{
  "num_hidden_layers": 8,
  "hidden_size": 1024,
  "num_attention_heads": 8,
  "num_key_value_heads": 8,
  "head_dim": 128,
  "intermediate_size": 4096,
  "vocab_size": 16384,
  "hidden_act": "tanh_gelu",
  "norm": "layernorm",
  "norm_place": "pre",
  "norm_eps": 1e-06,
  "positions": "learned",
  "qk_norm": true,
  "attn_scale": 0.0884,
  "bias": "all",
  "tie_word_embeddings": true,
  "parallel_block": true,
  "init": "trunc",
  "init_std_qkv": 0.0267,
  "init_std_o": 0.00667,
  "init_std_up": 0.0267,
  "init_std_down": 0.00667,
  "optimizer": "muon",
  "learning_rate": 0.0143,
  "lr_mult_o": 0.657,
  "lr_mult_down": 2.0,
  "beta1": 0.93,
  "lr_head": 0.00445,
  "max_grad_norm": 1.0,
  "warmup_steps": 0,
  "schedule": "cos",
  "final_lr_fraction": 0.0,
  "batch_tokens": 262144,
  "max_seq_len": 1024,
  "doc_mask": true,
  "train_tokens": 939500000,
  "max_steps": 3584,
  "dataset": "wikipedia_en"
}
Each number is 128 + 24 x the weight over its row's rms, rounded and kept within 0 to 255. Layers, rows and columns count from 0. The size above them is the row's rms in percent of the matrix's.

# layer 3 attention value, 1024x1024, rms 0.0487, rows 251-255, columns 64-95
size [ 90  94  92  93  89]
[[106  70 140 124 128 118 112 120 151 157 134 113 157 153 132 132 124 128  98 118 141 111 173 112 108 170 115 137  95 137 119 136]
 [ 97 124 159 118  78 145  99 166 159 120 113 188  85 126 126 120  69 142 125 147 171 136 108 137  99 153 116  93 102 160 157 127]
 [140 116 107 122 131 134 115 145 130 131 133  99 180 112 137  98 121 103 143 101 137 108  90 111  96 122 138 116 128 131 127 138]
 [121 130 135 146  89 105 149 116  99 146 119 111 110 111 108 116 108 157 109 102 174 147 134 102 128  98 165 140 181 132 129 106]
 [133 127  79 156  77 180 169 106 113 110 102 157  90 115 151 111 101 111 185 114 143 159 139 132 129 105 127 156  98  98 109 156]]
# layer 3 attention output (transposed), 1024x1024, rms 0.0277, rows 251-255, columns 64-95
size [ 93 100  96  98  93]
[[ 91 138 162 103 131 145  86 161  92  76 118 137 119 153 131 113 115  95 108 120 134 170 124 118 149  93 139 103 116 131 130 164]
 [153 132 125 141 169 101 126 136 148 160 126  89 162 132 102 159 167 118 106 161 121 137 132 155 162 132 151 156 162 119 111 125]
 [133 111 205 144 135 125 101 155  96 132  89 146 123 140 130  71 124 112 127 104 127 147 129 147 147 107 128 103 114 140 141 139]
 [108 131 144 129 124 146 107 134 147 104 157 153 135 104 142  83 119 112 120 108 157 148 153 136  97 176  89  99 113 150 131  75]
 [155 123 143 141 132 134 130 118 211 101 114 114 131 123 104 110 135 140  80 123 140 100 121 143 114 121 105 139 167 150 116 130]]
# layer 3 attention query, 1024x1024, rms 0.0386, rows 256-297, columns 64-95
size [ 89  88  97  95  95  92  89  90  95  98  95  93  88  98  91  91  86  93  89  93  89  91  92  87  91  94  97  90  91  90  92  88  88  91  89  89  92  94  91  94  88  90]
[[ 91 111 137 140 157 130 109 113 114 123 156 118 138  97 141 123 124 132 109 133 129 114 133 104 145 132 144 148 125 194 140 101]
 [130 130 172 105 148 144 125 156 133 148  91 121  91 108 114  84 128 178 115 127 115 120 120  94 142 112 156 121 104 109 102 106]
 [128 156  85 107 136 134 141 144 139 120  93 153 132  60 132 174 158  73  84  88  85 154 102 107 178 131 129 150 117 149 152 140]
 [127 123 124 142 147 143 109 114 143 168 118 138 107 125 131 130 106 135 110 123 119  71  94 141 117 112 131 130 129  93 157 181]
 [152 151 103 158 116 127 125 141 173 125 106  95 128 124  71 154 113 144 121 150 132 125 114 146 129 147 147 107  99 132  98 149]
 [ 96 171 147 159  87 136 102 127 154 138 148 138 154 102 159 119 100 125 111 150 102 150  93 114 138 149 139 154 134 180 108 119]
 [130 168  89 146 124 131 120 133 109 109  93 129 110 103 141 119 131 141 139 101 116 136 121 154 100 129 157 120 113 144  74 108]
 [140 148 120 107 117 138 144 149 133 120 112 149 114 121 122 185 156  96  79 150 152 155 143 128 123 125 145 157 113 146 135 130]
 [ 98 130 148 158 150 136 128 134 136 161 138 108  95  59 141 152 167 144 106 118 188 140 118 160 159 122 139 115  92  89 141 117]
 [168 113 134  85 140 148 133 139 118 110 118 113 150  92 114 132 109 122 143 121 145 113 172  79  93 139 154 114 120 118  78 118]
 [ 98  96 121 131 105 155 124  93 138 167 149 133 111  72 168 162  92  74 116 129  97 155 122  93 104 113 130 126 208 101 103 112]
 [140 164 149 120 147 124 114 133 113 128 104 146 127 111  52 171 106  65 134 110 145 147 114 115 152 109 131 148 118 107 150 115]
 [147 116 113 108  99 129 114 173 151 150 123 124 111 138 138 153 124 118 123 140 125 144 124 124 121  87 159 114 100  85 128  92]
 [153 123  94 135 141 174 125 165 135 122 137 127 157 155  90 159 112 133 139 134 125 156 103 105 128 140  81 103 180 137 139 137]
 [176 140 147 167 172  87 136 126 124 102 146  92 139 137 122 124 126 178 134 125 133 136 148 153  94  83 116 101 168 133 123 101]
 [136 120 167  91 172 146 120 117 128 130  97 117 134 142  83  91 113 157 153 106 100  66 155 116 102 162 123 145 156 109 138  74]
 [121 132 128 116 118 134 111 107 109 131 133 124 120 110  96 145 121 105 114 171 112 137  71 158 140 139 112 130 101 140 155 191]
 [ 81 120 133 119  96 115 101 125 135 115 130  72 138 126 146 198 118 110 194 117 148 157  81 103 122 147 116 153 131 125 121 108]
 [102 129 116 149 146 136 120 111 161 140 120 124 117 100  82 128 103 159 130 158 135 119 138 145 154 121 104 147 133 106 107 124]
 [146 119 139 137  83 155 117 169 111 116 134 123 134 187  93 155 129 148  76 148 106 136 114 138 144 128 139  78 120 107 144 102]
 [126 166 146  95 151 147 117 125 160 115 128 159 153 163 111 172 127 123 122 154 175 126 162 114 121 123  80 157 136 100 154 129]
 [200 140 130  89  97 152 126 157 124 108 115 114 140 121  82 107 105 153  94 138 121 128 100 112 105 145 119 118 121  87 116 113]
 [151 130 144 123 146 133 106 130 145 157 172 114 125 149 120 131 118 140 111  85  97 138 149 103 177 150 153 141 111 124 111 124]
 [ 98  74 156 149 100 140 135 160 143  96 174 113 141 130 143 140 175  98 139 116 119  99  98 146 154 123 125 119  98 125 109 104]
 [108 105 133 118 129 118 131 138 150 122 121 106 115 120  86 151 129 139 104 138 131 155 136 122 109 123 151 161 113 124 103 104]
 [116 171 160 178 154 102 139 170 164 108 131 140 119 111 118 120 132 141 134 110 118 156  88 132 140 137  79  89 152 123 134 147]
 [109 114 150 112 147 111 128 102 140 180  85 148  70 143 104 108 131 125 123  95 113 153 152  82 119 109 131 123  98 118 124 147]
 [106 129 161 137 134 133  96 131 171 132 125 179 160 158 150 151 107 145 137 104 153 144 106 108 149  79 127 125 106 137 179  73]
 [109 145  88 139 109 139 133 144 174 119 144  76 168 116 144 141 122 138 159 158 111 138  64 126 171 115 120 121 147 130 174 104]
 [130 168 107 166 111 141 143 132 155 144 169  95  93 144 130 120  95 127 131 123 114 130 151 160 176  96 123 107 117 155 138 111]
 [164 131 103 152 162 131 161 132 129 146 123 117 103 156 131 128  99 135 149 158 129 183 116 118 133 146 102 136 109 137 148 123]
 [147 111 126 143 119  86  83  49 117 151 111 127  99  83 122  75  95 144 134 136 124 129 118 200 143 134 151 150 129  91 142 124]
 [ 76 108 119 162 187 132 136  89 140 137 147 174 157 183 105 138 135 130 147 132  98 122 168 142 172 122  84 114 115 135 101 135]
 [171 164 144 154 126 175 150 107 202 131 138 135 116 120 157 150 103  95 151 106 116 104  96 111 136 151 134  83 128 151 139 128]
 [130 160 128 122 125 129 119 143  65 156 126 125 105  97 162 123 140 131  99 139 127 118  91 118 111 116 120 167 157 150 100 177]
 [146 120 129 122 112 142 160  92 173 131 120 127 106 105 143 131 113 141 130  92 111 103 147  90 141 105 151 150 150 119 139 122]
 [105 122 109  95 177 128 126 126 122 133 139 124 114  96 133 139 145 138 186 138 127  85 153 108 142 149 153 102 142 111 125 145]
 [136 116 128 133  95 151 125  86  98 118 126 142 121 119 132 157 121 143 129 105 137  67  94  96 138  93 149 133 149 137 170 127]
 [136  95  92 102 134 114 121 150 130 128 156 110 148 131 109 147 135 110 110 141 131  91 146 126 140 100 116 114 158 113 118 103]
 [129 129 121 199 130 128 107 138  78 112 138 166 155 177 102 123 132 126  98 143 134 131 103 110 142 131  99 102 127 146 163 164]
 [147 152 118 116 112 108 130 112  95 107 121  87 144 155 117 151 164 155 153 128 138 136 118 109  94 133 116  95 118 175 134 160]
 [121 154 128 137 137 143 141 140 138 133 162 176  91 146 102 143 172 181 112 147 120 146  63 135 137 152 115  99 127 169 148 207]]
# layer 3 attention key, 1024x1024, rms 0.0383, rows 256-296, columns 64-95
size [ 97  89  87  94  96  89  90  93  89  99  89  93  88  94  97  94  85  93  89  94  88  88  92  84 100 100  96  92  88  91  93  89  83  89  93  89  90  91  98  94  89]
[[142 138 179 142 138 122 114 103 123 132 160 143 101 132 132 111 127 105 116  73 101 145 132 122 146 157  60 145  87 139 141 176]
 [100 136 109 136 152 143 121  96 128 121 165 116 191 128 102 155 143 126 116 112 143  95 106 133 163 125 145 135 139 101 139 110]
 [116 140 119 143 122 156 111 169 125 139 144 108 162 143 112 126 122 121 128 164 102 128 143 156 107 112 140 102 104 118  91 115]
 [122  87 119 119 126 114 106  91 151 113 113 126 132 114 141  69 118 132 148 155 150 135 145 137 156 207 132 157 126 111  96 108]
 [121 143 177 102 132 122 128 137 103 118  98 110 138 122 110 128 140 111  78  87  92 114 131 149 120 149 120 120 105 138 129 181]
 [141 137 104 155 155 132 160 121 105 107 114  93 119 137 141 121 116 108 160 115 163 121 138  80  91 121 144 121 158 138  99 127]
 [137 112 118 167 127 105 117 145 162 125 133 128 147 138 135 125 126  77 161 147 157 105  95 143 169 173 124 139 148  94 126 115]
 [ 90 177 155 147 125 102 166 144 135 163 125 144 147 133 128 135 141 158 124  82 118  78 145 115 134 118 133 132 150  76  70 138]
 [122 150 146 159 129 147 103 128 133 172 132 142 146 115 129 119  91 125 102 151  96 118 154 115 129 151 108 119 139 143 114 117]
 [129 131 137 107 115 136 122 123 125 141 119 113 124 130 108 131 134 172 100  78 149 144 151 122 131 139 128 114  70 114 140 118]
 [105  87 161 132 134 127 135 102 115 139 128 100 158 147 143 146 131 136 135 149 145 136 163 168 124  98  96 132 142 147 136  97]
 [123 145 137 132 121 130  94 135 130 144 146 128 144  84 186 130 123 146 145 116 118 152 163  83 158 173 145 143 104 152 124 147]
 [103 117 132 123 119  96 122  91 129 155 122 128  97  80 101 154 120 145 113 117  88 150 144 101 123 118 118 104 144 127 120 130]
 [110 138 104 119 135 133 134 111 145 138 124 118 118 131 104 119 130 143 141 156 117 145 108 122 145 151 185  82 150  61 123 145]
 [133 147 169  66 110 117 128 106  93 150 147 129 147 130  85 106 112 110 102 121 137 156 130 123 141 152 162  99  77  89 130  80]
 [110  85 134 143 120 114 100 116 143 145 121  81 152  96 134 136  94 111 143 139 157 107 129 160  89 120 153  66 157 131  67 117]
 [161 117 112 152 115 126 118 136 167 144 141 118 144 136 128 147 129 142 102 105 117 183 107  93 109 127 142 116 127 121 165 123]
 [ 88 140 117 155 119 141 131  91 125 134 108 133  98 108  83 126 151 141 125 118 118 124 149 153 170 112 125 133 169 114 135 162]
 [133 110 139 166 192 156 162 149 129 114  93 128 125 163 147 117 119 134 149 164 152  95 134 156 147 124 155  95  70 134 151 123]
 [135 148 121 110 121 127 112 118 110 170  97 167 129 106  99 146 126 151 147 107 123 150 136 113 170 128 109 147 139  82 121 141]
 [125 102 125 100 125 108 104 136 134 141 105 126 160 133 162  99 163  92 153  91  77 101 110 151  88 130 163 137 140 125 111 133]
 [112 126 132 118 137 114 143 122 138 119 132 179 130 106 139  93 148 166 119 159  92 139 149 120 183 121 126 101 162 121 101 151]
 [142 122 146 100 127 151 154 102 116 137  91 132 112 148 122 125 117 120 138 122  96 105  98 134 131  88 106 158 154 152 142  93]
 [118 172 160  92 130 137  89  67 128 152 132 110 153  75 133 135 165 155 124 120 132 144 131 101 116 124 127 134 146  97 127 139]
 [128 123 144 120 169 110 105 156 117 112 139 132 152 122  87 144 101 127  94 160 162 152 138 142 117 150 120  78 153 100 142 141]
 [139 132 116 143 178 123 115 142 135 154 133 105 111 125 120 143 145 184 135 137 152 126 131 112 112 155 105 114 141 145 120 145]
 [135 167 100 153 142 140 121 142 161 163 154 176 134 118  95 129 118  88 164 133 109 117 143 133 182 129 127 189  98 118 126 148]
 [132 149  92  86 148 104 122 142 123 134 122 113 122 144 124 147 147 142 123 116 124 105 104 165 125  98 128 121 127 103 150 117]
 [137 127 171  93 120 116 113 116  97  95 122 156 118 171 119 152  99  97 161 110 105 123  92 135 145 113  97 143 118 124 137 176]
 [152 143  63 137  97 189 102 142 130  80 116 139  97 163 165 133 174 107 152 181 190  95 137 150 121 122 158 164 142 141 120  90]
 [140 155  51 131 156 148 106 132 117  95 136 124 128 128 116 111 160 160 145 139 116 143 113 141  93 140 136 126 142 121 179 166]
 [153 114  97 121 143  83 132 130 124  86 139 130 120 133 163 118  93 130 144 129 134 139 129 153 106 165 143 124 143 133 119 117]
 [140 185 122 122 153 126 123 139 145 105  93 127 121 107 143 121 105 142  67 114 163 114 153 174 115 160 101 126 139  94 103 131]
 [109 115 109  90 125 140 123 122 110  98 143 105 107 139 121  85 119 141 142 160 191 133 139 135 133 162 157 115 137 142 124 117]
 [140  95 112 125 120 151 126 112 196 117 120 167 106 139 165 126 122  72 144 104  97  97 103 107 152 170 106 114 100 115 167 148]
 [139 138  99 130 162 151 126 117 160 112 133 132 108 106 190 151 115 105 151 121 136 113 121 146  90 111 131 147 133 156  94 114]
 [110 105  93  89 128 140 102  97 111 153 119 140 152 119 135 143 108 120 171 124 110 104 142 111 107 152 116 139 120 137 154  94]
 [163 128 113  82 147 105  94 107 102 110 111 115  94 131 137 107  68  80 156 126 130 108 121 140 137 142 157 140 165 120  89  81]
 [131 112 154 137 164 119 177 107 104 115 153 144 107 144 151 104 118  73  94 130 164 166  71 166 118 106 139 141 124 110 133 105]
 [133 158  88 125 121 122 145 120 152 132 154 170  93 127 175 133 146 140 113 120 163 148 114 119 117 111 144 168 107 128 146 102]
 [108 148 130 142 170 151 113 146 106 141 129  84 128 138 122 125 120 105  87 129 130 149 140 141 136 130 117 143 152 163 154 158]]